Weights of a small transformer language model: 4 heads of 64 (1 for keys and values).
Each number is 128 + 32 x the weight over the matrix's rms, rounded and kept within 0 to 255. Layers, rows and columns count from 0. Numbers have three digits each.

# layer 4 MLP up, 1024x256, rms 0.113, rows 763-817, columns 0-127
137103187182066081123133129116160150109130157097136159123086158169118072153138108135145156054083103167151152140112100118096143137165135133162150173114131157159144137137159101161117102158144134153202133116069097161142095148107150095103169128137165084110122113153094083126135139052127181129093178084121131119131129136124081093184138120140108175164158144157106109132110168135163170135141
121162130099144127104092128111106181132098036174111082146161128083088163115129167122069171128128147128130182120092176076111150096125078109143172135129149117105101116109088133153128176089086162140155147140072188122132103145123135119060118142134140154160124145186123106102142145226150083180139140094097169152148124162144140197116138126172129129128180118161170166130085127132150187081103
144135091141084115104077155081109133070094108070095105151081091142165080131180095134128172128183121205131127195123117120100142152169164100159139139083087058128161127185117136164105086075124073116091106115099103099117083183118091172126156158107148122155107141149172095159073224116075161133195121114172124087139169208112158124176155103108126085180130128109161191192120116079161048127074
145131108098125124119150125095153193139114139185102087176129102161123107107147110070078131129079097093088109184137134142153146144099118136096159099149139143149104154139145063140171103144141057152111097153106131124159079108124118127194122129075144140096106116142054180095084135113109101031098133147132121058095105101143105151141103163153144136155088130099154194134101162087204184106165
122159155145131159158092125161114181086133167153156133093098099064084142121136154083230143119042110120141106138124212195161138164149085152169114151064125172139096166067166000126201114076135165117100212082078104171057165104092154078082074114121131159066098151131113135152216117136152143147129104142156191093128106113097151121196121127185085084123126067113137108117137083098139051111151
139139129144145143140190158128101078143155064104147189102109123178086142144149108137150149172100184164133140158146094122138144107181069175113123116180164089120119160101209134123106183120148067166141109086126107169139126121135148118150102089079087146134137145159115136152149146095098099093177087120107116143061100115152154075177170126185079116174107126171116079152171135084093113165111
125031113091224077141125105136128093113151104080141171075105130124112147107185195107141104179157157137154159125127085101110150092183137139122132127144167163125122111169190103138124072133130099185153168145142116096123184160143113183115121094127121188146077175078127118202150098128088088113130128157135178096152134116184144113117151145145123110083139123173111180139136133171101119106125
080142115158120092130201118086159142114138102135165155135194197152124134137141088148201099141126128135128150165131133114131091195198139139060113129119107106131123099112153118143091155233082121128091165101123104103092143183124072158140141141116147166142088063159116164135155099123121157061133110131116186164145114134176166121123203158130176179125076102063067107108178129102168062147031
141091134123116115103113127144123153140082141114128079114111078111139178158165155085140095132134157102085067136100153202161161181105168110133133167157138120144162129138125138156170149077129108131177147043157149115133118142104155129115075187065153153126122130155136114160163090136144130176120062122128096136164118107119108116128164169089115214114171089171141127093097159116111112111130
089127136095136047153130199108158129145131131160110116152143139191114186150158113161118117142135122104100127159187107137139122099135120092106150126151095112182137161162191106094131090141135093154085095162168100084186131172147126135125116138146197076137108143141081125119152156186146133090118134126128125110168118105127111087144074183103157192157148118120102112200142064183082153064122
099139055211152136090101121146157125151133039139104080125119146095126100093127142146099151145084116169166129144146070121144133120125101152119145114136146094159136115145206086130129142110094098094137143107156121127156108097109154129123108118135104137094116127118152144170159128145126181159210143111128131089107144109182127097128096120089150160071104164103174069149131105142083170079128
111111117107120187155125146159125144124115159106069095112073136142125121181129128128109151112089151178142114130193126181191138089113116113097120146112122128081117111123139108124122119104149115098089108120069163171093110145124112101117122141086104150119100149102117097171160107126096129193075120134138154138126127155082103170121167134069142147119118127112154153115079110178100123144099
133098156134109169082084136104064129089136181133114123179158086118191162179043158154112112108135085129182176094134142119091102100150098089099116098155110095123127186092137133088158130138187105121085100159127152140141089159150100159171096112148171148163078097107095073162130111130092101147112140132204132161125116076139146105092103156161044138142060145156190136133143177109115130134107
106133122085123211102117165089112138183086086124153143138062208133125153168093106111135090176137077135070149108138148151160123093103101157071154109150171104159177139136082160120180178127095158140123125068150145122066077145154110129048124134170106123155098108185114143183162113097151094157111072136106104083111149196155062158093106146097169116153154107132096108139132179109186100109113
148061133107196144068087101183097212077149118136115112159197196147122091107149116127160118150136210138084087103111082128146129125152084126136131137165151131089168134074109080189162099118125129207112124147152138097096113080122221147135104168093118130156126132125130125161168111109068137097073138082097123103077127086174124131165180131177108069142150116169185044114140108126095147125114
112222090150092151140178127160151129132075191133114122122128107136151163107107118087075156077140112146111180103133134112101114125122180146043088109175142157107104123087142132130058103151076116135162156169151092157134112141174114106115117084108121100135141145116157121099156112155130173114109122133119156137100101147076104092113120088130125078109158136144113157082139083130131119128102
160080189101172128136096121121046129169096116113091132167137108100101204137128105184084141135082193158156166160191153114138163113115165099124191162169120128161164064053179130094175139111222141116134144090135152085074155136036137096124141157104116147110154136121065130089084122171149105074190145098120106106147082119096131136147112119125137165105126141088081190075136136120166164041156
118148135127072101123141114090166131109153116120092154150115107122100138086133111061128129134154122103111090176130095146116181121179122090118111127126146113137144122095133163160146118049134109149139093147157135134081144157084178156112084195194070138074093130121151142118122082121103183168176130182115172140089149117121148136148101107105150096093132075103137177130103147107120070171100
170099166123146123160181131123079092143178111161124130110173139133183137127102107073121086078142148099102111149122180142085119146085121109201145104137174110094177103154110118158111073145125114114131117084184108102130108148046164180110101160094139108114113103147099170120082044176184132073079143159098178187117074145153187134128101114148114134129151139199130093096165109063065107154124
223176110048121089078126142112130131126116130104132161111194149153149155171114122174102134122174116133076086122122131124156093085142128056191178120099153148136112126107126100155125139135111080075149164074119100174179185118078138201090061152105105049125097111114121061163158131129139135129097082092143111084173143171150161185183123155098142031120082140114147182066131189141137134098107
132163160129178078088126172131085143122136072089131183122182157144141153131094099148110127150175157073166182062111114149092093129129128185144078152128100104094118124103135103079103127137151174136123176169125127074115131138085075121150146101119102118143135109115096137180161156178129043097118136113115179119079125151116176112123147092188146109168136121154120129091136088137156115112106
158169099144137121099146112136145134123163122120163089119134208123125154120158116133157093111175120105078109112122149117144130138112133135049150189162144136143139107131074153174086118119102124081114158112146130102075089104147160154154132178143106086063114150141100121144112165126131128107104127084072150147129122152127141157053103145110178151155145119132065133097114069095128119124118
178133132113127202124131119138111174143134154076150121097062167129109160115122150160139129137150141120133153119135169124176132180108134135123137084149151147148125115114177085141134119140146184134159113145061157154092055156117104131150085131093131147154145103098155193142114095129131115193124129095096134105109065159055152154052163154164093132082119167124117172098120124113099127133095
157136152106047101089158136096112136125163139092107111158192154058128118088161106172070121139136145126138094202125116155171131112142140135121125165177133172142078134135123124135141121113120157123120123097110152105108135148159083147117143131213062119070099117148139104186138145129113166109102099142097068159078112135141166170175131133109183144135129092141123153118068148145086108107114
150150186097122072138099130100150137130148086149105070141149084103127125118189168113147083166042180128108127139137142170096193132145085141150144107147138175123218131163208054160130158111172181138138059181108125168128105161112178106116117145123106141126139064132111080116104127169126153173096166108158130107062168157096111087108141113113111175077128118095137101133150169148101131135109
122129166123099075114131157117125095139097112087170126077138126104191098153163162141157099147126132189120105128120104170114135129135106086158156148162159137157066072135103114170091140188139098138111110095143152142107168160132131163081152147153141110175105140109099113195083164171117140135122159107135067161086132097164109120158105098158100133120060142093151125061169152148141096158123
120067126102092107167137171145117098070078094172059116095105135141094196174084052062171135151100139136098085130149103104145156223132062127156142147129121139119084111143143128094143082155119101119141092119129153152111141143076110116156176137107141149153047142143151127140134053072125132111206051058155157121120085045192126127167054093137180089095135186073162158124121155178137158127129
122091125188098162123169159149128187116105180111127132173133122084128108122101155112093073120100124090140111112111185121173130161170116118133090075129164165101111150153138170079081119139127143126073163109102190119087125119135144102107074123141096101157116169109147178121160089088100162133181124140201109165124078163122144181179174126154131122132155081108130135132111158127098085165179
087146155099169117106078090162139140118137104147136160142156130148155146090126060141117117126134111158100058085093107100103185087127138141130161131127087190124165140192165075113127156107094112107104132238121112056109146107069157113147177150096167170117160117092125130134092105100120110128131146167099139147079143137128099161059144182089133148085142128056183157104118089155144109133098
121157159101071138106126117159171145085098178144124102148163146152146075115147123141087062105103064111102086138150136097162114083130124123103092142140137108124122114110100073106084115127118128138095116163091133149151159099101146097182125101151160144094124130093120185140156137173191145110085094147166128173136135116198105124114126086115114122098135151096125155064122149139114085158146
161109180151150140127116098125120120128159156090141146150111110109065138073138087111112073097106159141161124136135147126116123110121156090092122108065162146163139140166180169119073115110134169148101100130130093098114107142109120083143111130175141102110116118076134096054167128168117151129212171083198171115127121085130148133129143127137121147165083106072122112151082139156124093132110
134108122146119110162151119168140119084133131101126110106159078130154134099120139115160145134088177208143168119125110132143109115125072134142094149110131052133192104131090159118129106145176120246151109134087125093133166108108152093068165141092113120122088117121111051110151068180152092128144134106167083127077082099179147103056058094107090144163129164138119168201123148156167096107153
134147102115109142121133117149148134143146084148190167089101135105028127132123122126126132165117124128111148121073187161103141138118157077153127098226140152146091175113125107105179080171174101093140123143143179148101086181179177153099117168160114119143100122102107122135189132160188092115082144096104180137099087071131084126133138138120146067100140097091142081125159104162122121118134
104132093184170077131172080128125078118122105086135115135068163114090175150120058113156120140096128092136129152137119112147145107136121135181178118122139131093172135111169062123128157154129159188160060115158113193099097171108170115033158184122145181143071118115096163130185065193132090103134112113076133044108064180167131110162128108170141118177170115080163168183127157183164112119096
147089091103115112163113128079120167129122167117099133119162122120131090193094120143113134133112140179141162149099132058171097139190132137146120162174201133123161158172142075140101116150077103118124091111163113136130121112147192148130138153115101107163174082103168107180126170172100053121159105138078127112137128117171157124096143122151162097088124140160146116124132124173130119092114
140165120173185135134081137109148128156094110158153118129110204141124146153128115112161173083153119115131063093119113187161131161146123164099120155113156210108112115174155129183088116115076141092135118121120166099183118119125152120164129119116173144105148128134108123165113099114120137192087101069143118069122125133103124122187155122192123110116157170102145087178117090093148130136137
192120150169188168124095140123153138146153086088130085124156156100077123154102081151106117133183092111147148140199187085134076048136157069127086104119165106094147103081128103102084143109084118156147126150146108120204152117100107121149092136092157097186141078182137151126090129084123080103158180126109186210105055166133118100155080097119149072097144153154127143113154154128150149072156
139105086192162111176156155102122162081153139170127126042113128111149130151128168136161105132141104118111134150119191162183092128147111091079107146161164121194139065104119104077111138160121132105108160137162120135124142127113122127124148134085114159134157125158109162162109197061113082178099075069123172096146117083099134074144188099127113118045154135154127078119139089122133084137110
059153053156119149157082082117126127109155123162080089185110123167155194143147144139141072160107133113067153061096148109169192126137154089129093134108155112172138149105140082163115136135154123163121074123124130158132116127101113173072125131120112181144094059093155157096084125129129080138101086133105125094173171114152181150079155172049126179174220091129160144218111129114116143169124
114138095125146220133157092176139138078105134140144109136107085129162118130174139103152147139115122172142077066123135148094152146044135185088112113110103093154111123133128196098101084161091090201166076128130075093134146073126131133159058125107130113145145111120160110151171182123158105078102154099117140133153151124090151120108163114186148174147141156123130128134144126123156128109172
098135191112149136088114094123090196192135144121112170129156150125097117134191089102182113079090217103172099109103139104202148157123132086105122090067126120139095172078089139113134139096128050140139175177177162093115129109096158147156146115105186097121078162155041133152135131134059096108144108127082098133171169119104086164101103121132120183114097135130115097113120133053059109099130
116091142163117106180094151118119125144053075060110146140090105171158183105153132141139116123169199155158109074176109127165115178085120040151148099123078139190116176176136135109118093137153165141121138121152127148170178111111138135174122122111157151119115111116116062112178159155116114114058103106184127093091139073090155114113134108106118162211150105121080125102119084103146096136185
171106163118084111165113099167115095137088096137120090161155180122121147124091125174155099111223148104098168139184106142131138136116173043142106135117111114207123118114154170069108096135140102108123130077147125018129121129062164137187123090155162109178073124161124156136127127109154114209143112110172071125142138120116118127125099089060163149115131151134134078100119147128127169175162
120127123160187131128135172115141209134127171092074136133095168152160073126121069123189118115091120161099179104131104152126158130120113121105207138101101112117123129077144153130107152175159180144175111126115123096126168160118070080155149136122130203091094127135134067096184118093039083127188200107076111107129101165065164130131086115200104121090131125132145113142160130119102099177141
142100179088118077140068090147093144195147147132106123153102088120174152177142063052143118112147117091160133130102095140105162146163117159121186129136111081080078152104053112093166118157133177110156142163185163149107141109099161128148114161156139146152095115129072120099118182175092118122152120093061105099118128201128163163122116167229097133112120171126185121116159147133194125070140
088113125128085103150165091078193111143121151165144094162096113116144160126108147087090099185092081153140188168120141126141151161140140108122114161154142114133123097115206130158102102129106127125185204118117111113116162151147186146120100168123117124136124105119144085164045092123125110138119100138150107170102124138096139104100094184149114169097106151136148156145141140080099102157128
197094167141119134174109176096105111149155108145094134153136077102112102092110177123107020154157124174136153143172114126136118124147095154104127095100114117161168173162131133129138101133129143140110076133144075126143167114095125159134141091105118110113064077094091123101137148092089163163166088130070050131162145129165110165146186106125109158155150184097147107184131182136123110130149
146099112105166125160130169111125164113116145185130130111165078142112142208168102169078149133101162097093210153158167122166133147124065100138147076145170098124100170158101101084113137077104173168173166142119135122149145137178145153132120053125138126095138167134148110114168087141118110103084106102124117163104108114113106060080111044163115204053128139143125179119119162118133145118131
165167169106110108131120135070149155174106112124122115115156184088138117154061193117119145122109186106085134137098149054049080124120096141153175117100145130131180129114080096136166146154147134104111136152088120048112164146114150150111148160111153094107113146094110176167097203103130144119095086154093087150149158093092128146150110121114171122152111148090133127108115105061121125140142
111145130075120147150143180149121164137132120103111113156116174159143142168128153135145151109133119085176168138131160160120199128139086157106091162102166096087123105165119147123141146127110112159109117078092110131112142152174114093120124104156147140154113130107126110128143110135105109144134123092144155133155086142166103118184112160117143156089153063113127106138153181095148075136111
094140108112174108120142168184127183100171169145105104124158115156117118158146114103117140107119093181102126138128126125153120136100159109160134154141128059112088134061147147149066096111140126149094086134081171120105148139100100122094143210134099157182199128058063173100126119159111058074129098123128183054129130168105136135191191117121135180096107116029127144163123151163109106166097
136138120130173104113143129185160127077105147113112125095153118173121142051149115128099155175070117153122133119164129091120156169125179193147094169100159109139209102175197133167136186114129145162095167139212070117143107091101149056142150070103150139145124115089098121100156103181080209143125075132121122071155127154108131166144138105090071129035134119067169085120135159063186120161137
097142130170111156068087180187098109171115164142094150127123178094158167146112127071105106165138171114128121169105152102139150133086125178097156135077133140111133144148154169135144123104165118127169124103200137163143134127129190144149119158179099087071083086038109139135064151145129101104152164109057191143094125056116159219112155137161120074184130096100180084084132166152105058105113
119138125109127128156165193063092162095104124190123123118109133137113127048124099128126108200102070100099124115102110150126071122111092104160162122078100046160104134095097091148126145095128155117107197156125152138151108163195101121155073100160135154145141179135096132129146134131122187131087114109076145124116112127153123157168068137115141078130122127157087158101151103081146190149135
102119157103080115196180178091124179142090188161120137112149165124175135189150113093128063188098164146126147142182211166085096147135124130118103114087040157098131138098101097135114126129154141079139153139065106117113108139133123145079119107086108156110155162124078143126181147096152150153132102150116068056090049170137129169134106143140145177116148191163186143110149217106097161134121
# layer 4 MLP down (transposed), 1024x256, rms 0.0277, rows 763-816, columns 0-127
141130104092164142144136077131105080151167159143115114145152127139176135118153130119118113168156143147118091110171186092204070113121146149142086077117135170147099133188112174145114130092069112111149182164141099156110091134110064115124116163067075151144123074144160136110116160183125135146123078141118123091038121133175126104088090149143121078094104140088106111114125137116101142175184
121105118138083173155135150137136077165177238082177108129150166125152120167121096133176102190052091131120078148130071171119140098121173164086116138165128148149116140151175114146123056130100070104065124116128060125117145121102112114190134139134127114110127119098159194150114110116137161092099123205121099127107138144148101097092090166158111145121084089116119065102166102133096081153112
155095116095189122135149121152097173171158126141151124152143142146131162099100127155118098069117115103161130080097130112163124148083108167085133117115124179204174066139142124112187114181176153152205126122145120090111192087104197075119153103170142130117157138088160137087175093120170096141107117159096090132091127067111063156129120146185117136090130093069059077116130158137171164113137
136063129144144118085108176145144115082154136081080183129127179063141141118107106201192142126146148166182131052146159162101099108140105120161084122137115083118126155098160152138079166154164220138135143160105115164160173193135120124092179132193145152117121143106185056125180127198150105222174138107123151171134128164074092096134158135100155149116147142084098047132165183164081109160107
120102093115108143061168134112090102167108158104086103141130155178137149134132089111077099114162115120103127177130076087116108060128139124099138143214122096189098039199132209159052108202102099121181097161162155143161098137149118180117090147101083117160149125137090135102051144085113151112167106078117057125118132093101131145105123157105187174135122189122150151140093217123075178111111
111101106125139128105077109106137178116100185110130138119201136112144118137101125119126143087095100090126109131092162143085108109081169070129149155122044176117161107141105115074138100184118160107116177154141139111142133149139103144112074170119178119154126140117131112153153144158143155165173177173117130099195170165159126153097085161136163149093151091121143136129155104113120128094111
083234156120089157128118135173117120141098144116086044147128147188204143151074120173152168159088086112143093071099166198073155160149140109092130125113135112121152134091064139123125189090134115140078068144119120165157109072136103141103106108174148066073084090151112106126151143136226088113173142144112106183067091095077084144120164168137158128134089106101153104109123102100147171120152
185162119027185080146110255136093143093180141098103156091103104146147128130134141183096150130095138102115103127061172180081157064076113146174135098066123191143084126140083139079144126099149159108142126116109071126130133096127114158086088130137052041159086137109149122112111212183106083209112130121164093123144181130171133143162117085111183079104056191169129121144133167188173126153121
151109156106127151129159101107126102161149147084088163164120234124132146119107110100135115098130128097116111104142142102098123064151097104089168068098146151107141140142111132131096140185096173097113114195089117143130104108165139138149122145139132114141145137115109123142122136115124115098097140102084071172141150181148166131088084102144161113114111206127118104172122071114121143117125
174065106167134159097140112173125149111082090139222177129090121097144061130159148104129120109149087146160135102098116119090128123145151208104113137180133169043152147066114142111124185101157171139136149129117140144128132138070157113112118092101139212079109165115202094048093150055123112150129147156129124124017111117087177123150129107125135133133060144150089157111105131094200056153102
160123176135057065103142095137193111123106075170143134174098108157174097154170155126141115147178149126149090136193177121128080078106183145150131124145146117076060148126177125099145124201148078205087056127136140141134136153143113094065173088102126119100106209143143109073146142132097104142155096203160141134170105182120112101157105117125139094138081150127113207099172132163127125120120
101166137127092131149121105096139125072123110148187187122134162145129131151095159131112113122123094120143130083080168124070121150148058073181144129095128133097169136113104102092155129105134057131122101112141159114160167100115118155127195130180133155118134124139103153126096108138219105163135115097108193134090130103069099104104098079125190154133128149137120122133135120100155137188131
102150154132107072148109165146164116148136145112081158168105132136147129079122079105028128165089175165039074188147104178086115110135153128091103155120128133096151095116141138139113132154035149175178116131167184130122152157141117091069126139146143168099123163118130173126113122110098140046117115156077093114101131139115145114188168174146171108102204138135140116176131099115100118139193
113134082151147099053238170118096122114153180098118111125152093081160067129218135116118189122179145099094151119083137173119174136137199105173169096096167104140092160119134091129107080107075085185135121120080120109097088082127141160208135120136109151106128078129096097100123125123194150148107201159153096150073117164157156101123166109108139128139129137090166143105122151155156130151113
114157077150081101135166127088173075160068134093143173066054128125101105129141143169072102117162088127146155144169218121096185057125182120119168116148143084133216122125130152111102187172141089058123089084123135135128134181108063083118146119162129114090130122157172135172157141113139136169139119180126158145164111135136083114096115146065193173129103088085069111134098182125160139152135
141118101129109114143130129096117104116129144061160124139123209125134122104130088186126104131134130046129075114121119075116170096095123184141114119142156102145140167140112100143127096147091125116123073110137122084140105118140150119123148135178164101138146119127122122148103155085077112187094126103123174171137073130095120181107157139087081112139109139120145154166100125072160108163105
123126087147093100139151144074223128127138121124167145073107141146166082110113108086163096100138052126103128138113117147057091106090132193137119065076101110121077209191055135149126112166079083191141118187135128130170094093161172156154148107119164156147130114106149094124177098088071137159066113160161131109109154091119125108119153138145138110155146129164180092159102097157095114159055
128082141140140130141066113144105124152063121172169129137108194154161086134122150135126097125113152155113125157096169116101116100105116145151149124098141158192121161140166107110114099191158109116122117113123148107165113102147058104163191086096198077192131120123098173089178141160167097089145177098121098130140164084116149134084181120143113114127124177159162138090167151110176153105149
140135171107069162089081115085181157097082135101112137126154111168130175208135140162143165177117139110135122147144116089136153073175089131037074138110141135191167192132132109142167150084140144158107110131139108134104146072232084092152091153137133187142180137083183087176145183119130100103148082115127110125151171138074117084162123104119156130115101096085125116132108156132118111167181
018117175169152071143112098138095094155228136134167080170151138134130180047137118068140144131110165238214170107113140080111131129086129155119121165151114112084118205172134098112114157059123116188107099138143105077105042090101064093099188110134148145165129192111143140141070172136133096121139160073157095146112178091108084068085118146164098208124105128141157108111128061143086134142122
153154116130119158159129077128121136108145139115082089134149114106100146151136122114111151048054117161128107144149124148120124193110121105131154115107180132118147161126132149147152164094121111180112087096127144164113134159112179109118143135151155101110143095101144102155146128100160144107158138127129064151120162090111087187133128144059124149073148186122165149153109196149122134151160
104186169153078060157149103153123120072193162080156113133109142147123123133080176136119146114094117106192187150171091067157163116158092098164157096092138087141151109127125145105135120124139116133115148119045115158131097160142137131127114137146123142183121097123165123116086120114080106132076125148219103165100145114146095073094111087179110124143146100087118124177108123102177131181160
139106105148115101154185119146137091154104138169127127096129114100068118118124130099134156036091148145169063081151113169135117098116106110162139172142139177131081147153081122107144144110126080102108090108162101153220153112147104120096127154118171115086151100110133121106123119093112140124143179165165127150125140103124151166129060071128168120179150127134128084145100131144164174143133
088174138107184114134144146127106088104097131171109113135153101147084160177161101147112125103097080127146093093148110134076149141149110146081134153075144118121170133109090119130106161186077116120163120199176136121158135096159143150090091124004188108180154120136148166071178135135169171137158151099120098099160171082152098111126120124078091146116161142158077147153167066096205142098104
103133134149166165125140099159129102143111234144109169099147160172126122101061129150093113144181109230094193106162135099167067143092189123068084139100168088134085130082071152082140096116121083133095213083141137069130151071130145129122128081164096140099134178084147134175179127105149137104094095145103115111184109100200172164151169167165176089176102120142147129136103132104156130142175
122106114140156186107095109155110153049155157155130116165122156134093109085120079148123153111136084079121173117137104097161134133157141154123083121073065063110208133114138134122119094127125122139139129128094062099140128043111145143132126131096145093118126096168141122082138092105092060119153157104142152092124079156094188137162155161121132136161164138107137105145118077129110154106114
118159116144194147082148106134076161202216102089222129134124143109118100093136174154107137110130053125139197080097171174110112128139178090092069150177121101127161156151120148158140158139131137161114144135128165134142119135181160083146110090148120099130173136139079122118130190193161129118074191153116099139179131190077087140100151129151120118174151108145145091147123101094192122110110
092116148074156145143132082124074071127151113136109102106163131177087145139131141144134196165155122166126116203135112111101167073148153115190120144132143087106108124101174106138115158131110082142190101108145087187126165134120128172175161138136149134136135089185166107152138144157131154154065143122106141114137124152133108087084107156119116143157139117173138135165101099147120117112083
171081068114097104115168163155137131083113126129115120130159109158130172155126196142108133128107153135122196138188123140169096042131131157135102072146131114162092190081114167139119076175163129142109094091123120132146094144161178131116092083164099097123104179134178141093101119215131097095155100076159086111117144099145121075126159107145167152120123119132093105188138097169131157121178
145084108137149154134089127070069148177142128126104134145083098139131154132178140094241158145114181128135095106082126160096125148098128080148084113160138135123136130111130128121161159105082106118127142131149152126120145139127129133096124176093084157126129154111144122149108103119113111135100134146154150112087128090142176119169147131129104112154118141176133094212178162149160129098138
130171157148140186163152143090157127171130155178132125066102149072153114172162123161120165122137133100120112087120145068185126097147123095192087165117093122148079156124061113135141161125170032112124119144154120109128114139122145135135100106114120119153123155136126126210031159097149160114046086174141111127093128112142149136108097127131125141134154124175112157145148118120104161111115
124193143108138148068073135103107167196117169109135108125102202137129113157075108149093086111127134043071124155136153132095168175111177174127165132138178145108081116174223101135139140132079117041098130119144105162134099162181117184110092116142161132120174099123095186151093177125134185125091091144122173108166111152128134156123135161181133090157134089053137079052115129133095189115100
160105109108142163110121090125100130130131104139116068118133078129140112104100149129089148096154167142158136108181114100128058145124123131074098154064137142167142122149160145158099134138132167181134137087050113153094209080020097114121162149098089147114132136124144129139080133146097182098127145111156160087170140180104167135095132115127117128146129150161155170193157156148134123110080
116111147092132168165077171130126145083160133153093128098193118162145081072106207136143122134156091144101155134126094122086097105102157145111141168123133133137107141156079138161107103151133079088117167097138117062138118133211116127151090065116100093115135157105144102073121132099091155156126131147136141177148226110124112167111154155090142143093105188183097165102157079109093159145151
053101154130188169089160161082114107053161069144157112134155124150146162111141118120070087118145164122104111136145121192123196100175158104091124153088092163154143116139086094117119132128101189123174142120112190135104088096095114083141127077072096167101160153084134148106149145108181140155156136086140137151109126120116108098122147147146178121111137185119129113084121106131114120171153
077135144096129124134156115150094067114117169070121147150180059176172121117123098156110056113122131140145111058130168104133169137105104090161147130175118087144158150121102116098124146155160076170106181110081088119076152136136113153117126181159118146109096105139162138096144110156116074098165123136165168168112115106133137107105088128093117117122151069110141199087126146123124113136134
103143136089051129088143153151078123144121167094100168109085103097172152107146121059141062107100182148118115133057103113129110160193076158079197099107126136192098137204177207154159109175144152138170128107099129117149145128141130150122126114192112158097076107108138134117132134134114154184128112129123113071142145105094126128095170136142148164153109169113143146149124168068140104115019
065082135097120123124124089142071094154100170081128112134135083155135087129151124111105174087123154193108143120149067138083139136059151126151108108103075138081132168109077125170132089142154136169118055137167145115116090191155130128163109129195098138135131127102121121156162089144140172068061157197127116105083118145127161183127124193125154120205103138115112126158085166131157120154113
130133157093134110107141116154117114143098098078157175161132195084124056183061111115147152064062141164146129161113168091109097142188100135144104069097180132102147132164137168103102147004120116097119134101182176106152138093131157098098113073146144078110165102156099045167128144153127129123150199104038149148118080198052104087122119100166134158109099134117121121108150114167129073081134
127211183110102073152165133176152134165160169137074097107176110118096134128111131169146154124171164091109164122162108082137110130182108114179115094094152178093178144107073081173159100122178091092090144123138198131168157188088162136136177141103118156141131175127104132089077064128093075163141132144097119124076105100159105117127175176105135148134090113156129120126098113133112083145118
146126133087090143174191130132156084108143128150170090132122104156121144143130158148125148178133031137105175148146146129071083153124109129123120110139131146123156092155211115140176102125141167077143092098132073182145145112141100124141119092135119129147196070126213175148102148119206124111100161098136128085062113156147146105127119119175140105102143106144150151127133069135117149115145
102139116100119083117148123159103117148153165186154113108143127113111108135120171127098100093080140099112113167123125166062148096186118192128091152123137130075112102075167098151104143137112058111153129168088149133107077133148112121110134155169113101119159107080181186139093103132146141176200172127095132151116073132145095148113157139131143119106131134154181123163137153179131142122081
124078104116107125125148143156136133115131198076153120124120073120101106144160173134124170154065124120187068131080159160096117099074138201191187123124097095114101126180144113130127113177136149155084162172103091159162077117178146162102196148084076119088110129116102147143078100168109165141148108182106156100131114153163100144144138173139035055094148071096070212156135157094145117081164
136090154107143145111135079102073088102095156165137127107119132141153107150087151097102129139176126118161111150190150141108117166147113126182086128136191148157132132200109095086134058056111094186088114198113127160170166041143162160129101118105163066096129179133107219129055137138122088141105057106166154118145139097141111068129151114105187126131142169139107138165106099186120096077150
118161109171169144163114097141097111113143125106158111143153175159115102125105101173191180117107107154171138101179107062138055068070126139146089148071151132133195159151120113183100143111128120184065167156134175109104144136164127082123117115137078126114139125058140065178150081148143088091126179146116094158170154068132074064172159073133111141093104147121076112108078126107062156139108
159158107150182087107154147109101103087165121148121135112167119138097101099147109121160083045140123166136057184175107127118121101117120139149138140080152197119097164175093111119161140159132123144142066160149149119141146133123143108138152139132110074149185102139111151110148149143109096140140140105145122109184117103117097161096153101158074131079129122111074155106094058159130117106125
113136088086132130109145104165155134084126158124173138083132165138113115165135097126139226094105128132141088106124144135091132129115147183120155151124138109072098048104106101138107154146134077133139172092125134130115137140132169136087140140169126123131164144169139129194116120166157137092100146123152156109080086143110130113132122143146116101091131058124135128064155058124109132159109
140169137136120108146139116163141123102127139079180132096120126152143078033075118121116063121138073070168083106144116115154099058131145150109101153096078130125163157064138093164129110158130134084116089121156129116146122116104127134135134182160115143131117155151133200136118148155170123145104127125102127102133121096139146130133146195116123146182076140046070112139096131134078166154117
199058121085113125129120146163100076131129124149090119124137171155119162137159092176125069128125073117096103139184136124171161187091114164101103049141212140128035110211174101116101181122112159129122118121188145134079137082078121114078089156060084167107152077139085133126140085125114155135085148175155178091086126164148073118116164140162123119098126108120136134154112147142110131102135
131142099103116102147144136126125122105112144122131118086116077125138146122173107144120112147157128162117120079087149096157149136117094167173104109102151143128197149126126115127141091118132114106097152074158100196156099097130127150160164151101109128123087117109093105132116122164145111086105141100109191104127110108091133112153113188143123212113087138087105152144179102104168100151083
174147133131108127092086062091162065169087106077178149128126104144142159132159122158117187121135162077071129097184128147112180092172152109092125084132160149130169090201088123135144131109103120087154143132146088139103140083146171123178098068083111081087117078208164080183164158094148231098111177110145066180070133159165097095150065163118098100139134124130158152131119099076101175084145
097166171138106140142118102098133129134153128160102155163116121111125060204116123136100101115120132141130140121101135149122111108151065069122182152181111119110077145146076128162144077138178070089175146105098196147130127129167132188109101175149127139103102134112095101132105172090185051088136137132132116169135152094173142069132125124181169088229113146229099159137103091113090118141125
158094100149140097144130045097122125116139162106170064086149090130142079111118189173179131086116088140104160086118094118102114124182148073138130160178143082099087157147176113157089142130135151150095105120066119120098108121115080120107131126066104214148134182182084127125229141140117158148153146107174123124158134129116170051136118121150132158064117182139124190136136102120149151103181
136136162109155122077104120176164116103143104137048129198101105127106190150123150065126052099129135142128108094167159181104160089108139186127080122117129147109206122152140142156077060179083170189122117177114076133101184094093139130122200093083177157111120159163141097136099106134134105169146119105184110174110119169075084134075170210157092126095095192141118125168126116151161086111113